config.toml
hidden_size = 160
norm = "layernorm"
positions = "learned"
attn_scale = 0.125
tie_word_embeddings = true
parallel_block = false
init_std_up = 0.0591
init_std_down = 0.0591
decay_shape = "sqrt"
final_lr_fraction = 0.0
doc_mask = true
Each number is 128 + 32 x the weight over its row's rms, rounded and kept within 0 to 255. Layers, rows and columns count from 0. Numbers have three digits each. The size before them is the row's rms in percent of the matrix's.

# up: layer 16 MLP up, 640x160, rms 0.0593, rows 634-639, columns 0-79
# down: layer 16 MLP down (transposed), 640x160, rms 0.0589, rows 634-639, columns 0-79
up634 096:167110112059067169171084127184178128138083132100177170166151102113181219117075131110111167159122083117134132133122104096095077098073076131142120079132119113142101134091141113136180177109153099108138091104196098099136126102148091097141148137
down634 094:151092142126188089118124098113079116101164136185121154148116114101168204093069157124115123105080119123087122176152120090092082141126137154209103112117107070125162157090122079163156136123113142090135142083133142162132187163133131142112151123
up635 095:136150086082096139148128160152142089208111098147151118117070080188103098226121108109170120079125048079164147111138136125152128177123159152131118106065171137127206162112105116146119130087114147135142125118104084077133132142131088125114135071
down635 094:144172129103173144139131093115097139135141103141137155125127107114133151046098171117084150126090180128087077177098078141116245153134115161131137108175146101084115108145144164118147115185087125145115115127116143147131072173126090149142119148
up636 098:168111134141138162152126133177112118122176068183130149140072114154077108163109124118095130081176140135191067121153125155137166105189134100085180105092143132138130112115097165075093143097044175129143160100129154141086086025145156101165106141
down636 099:124144156137099107116156122119128097053106133153137123116108128164121162150105126179133149093129089127149104133143129162152131150128146112123114114113146143104123097123199185034115089147163142120095139179108141122101177100155159101094116118
up637 102:092107161184122110106095118123167069106130133068140124097131174164178126117083078141156105129198079103138111122087148152158086132074098076078143159091141186160111130102156155138108108090121123095163083166135147100144107121117094150133118109
down637 104:165082114143177141156130149050149197120132117161144084148092078129136125147125108125192123177113133132126137161138178109094121116128144159145173085143094160114154166135209123113149128054128106152166123047164117157164153110121131162151147114
up638 098:128160166079120086166115107090110149160111126099092151135160031096215142142094103140128116109208134187177148115110102144087141097144144096215178133096092150104156123168123144089126147112078143085075164082150119096160123081174144124134084152
down638 107:150118135182110116144103114097118103132133094099091130121163144133103109096099126140089143118172202134136163099108211102144116116046096144086148110104161145140104097088105144125085107101066162136152128170155124081142102150166083110126139099
up639 100:160123154119137122154173172123100163155141138123143143127125110120127222144143184196147152106178197120181117121065108115134097103079089105138093131136121157166155050145185104112117117122171081064139056161166154137072068130113090120118187149
down639 097:048124067148146144130101144153159130097102142143116134119078128152132116145113121132157101188135069151140116142158093107141120091115094139191158152125151081084105186153110158152131130133162113137162209140143143149173137135174136134105109186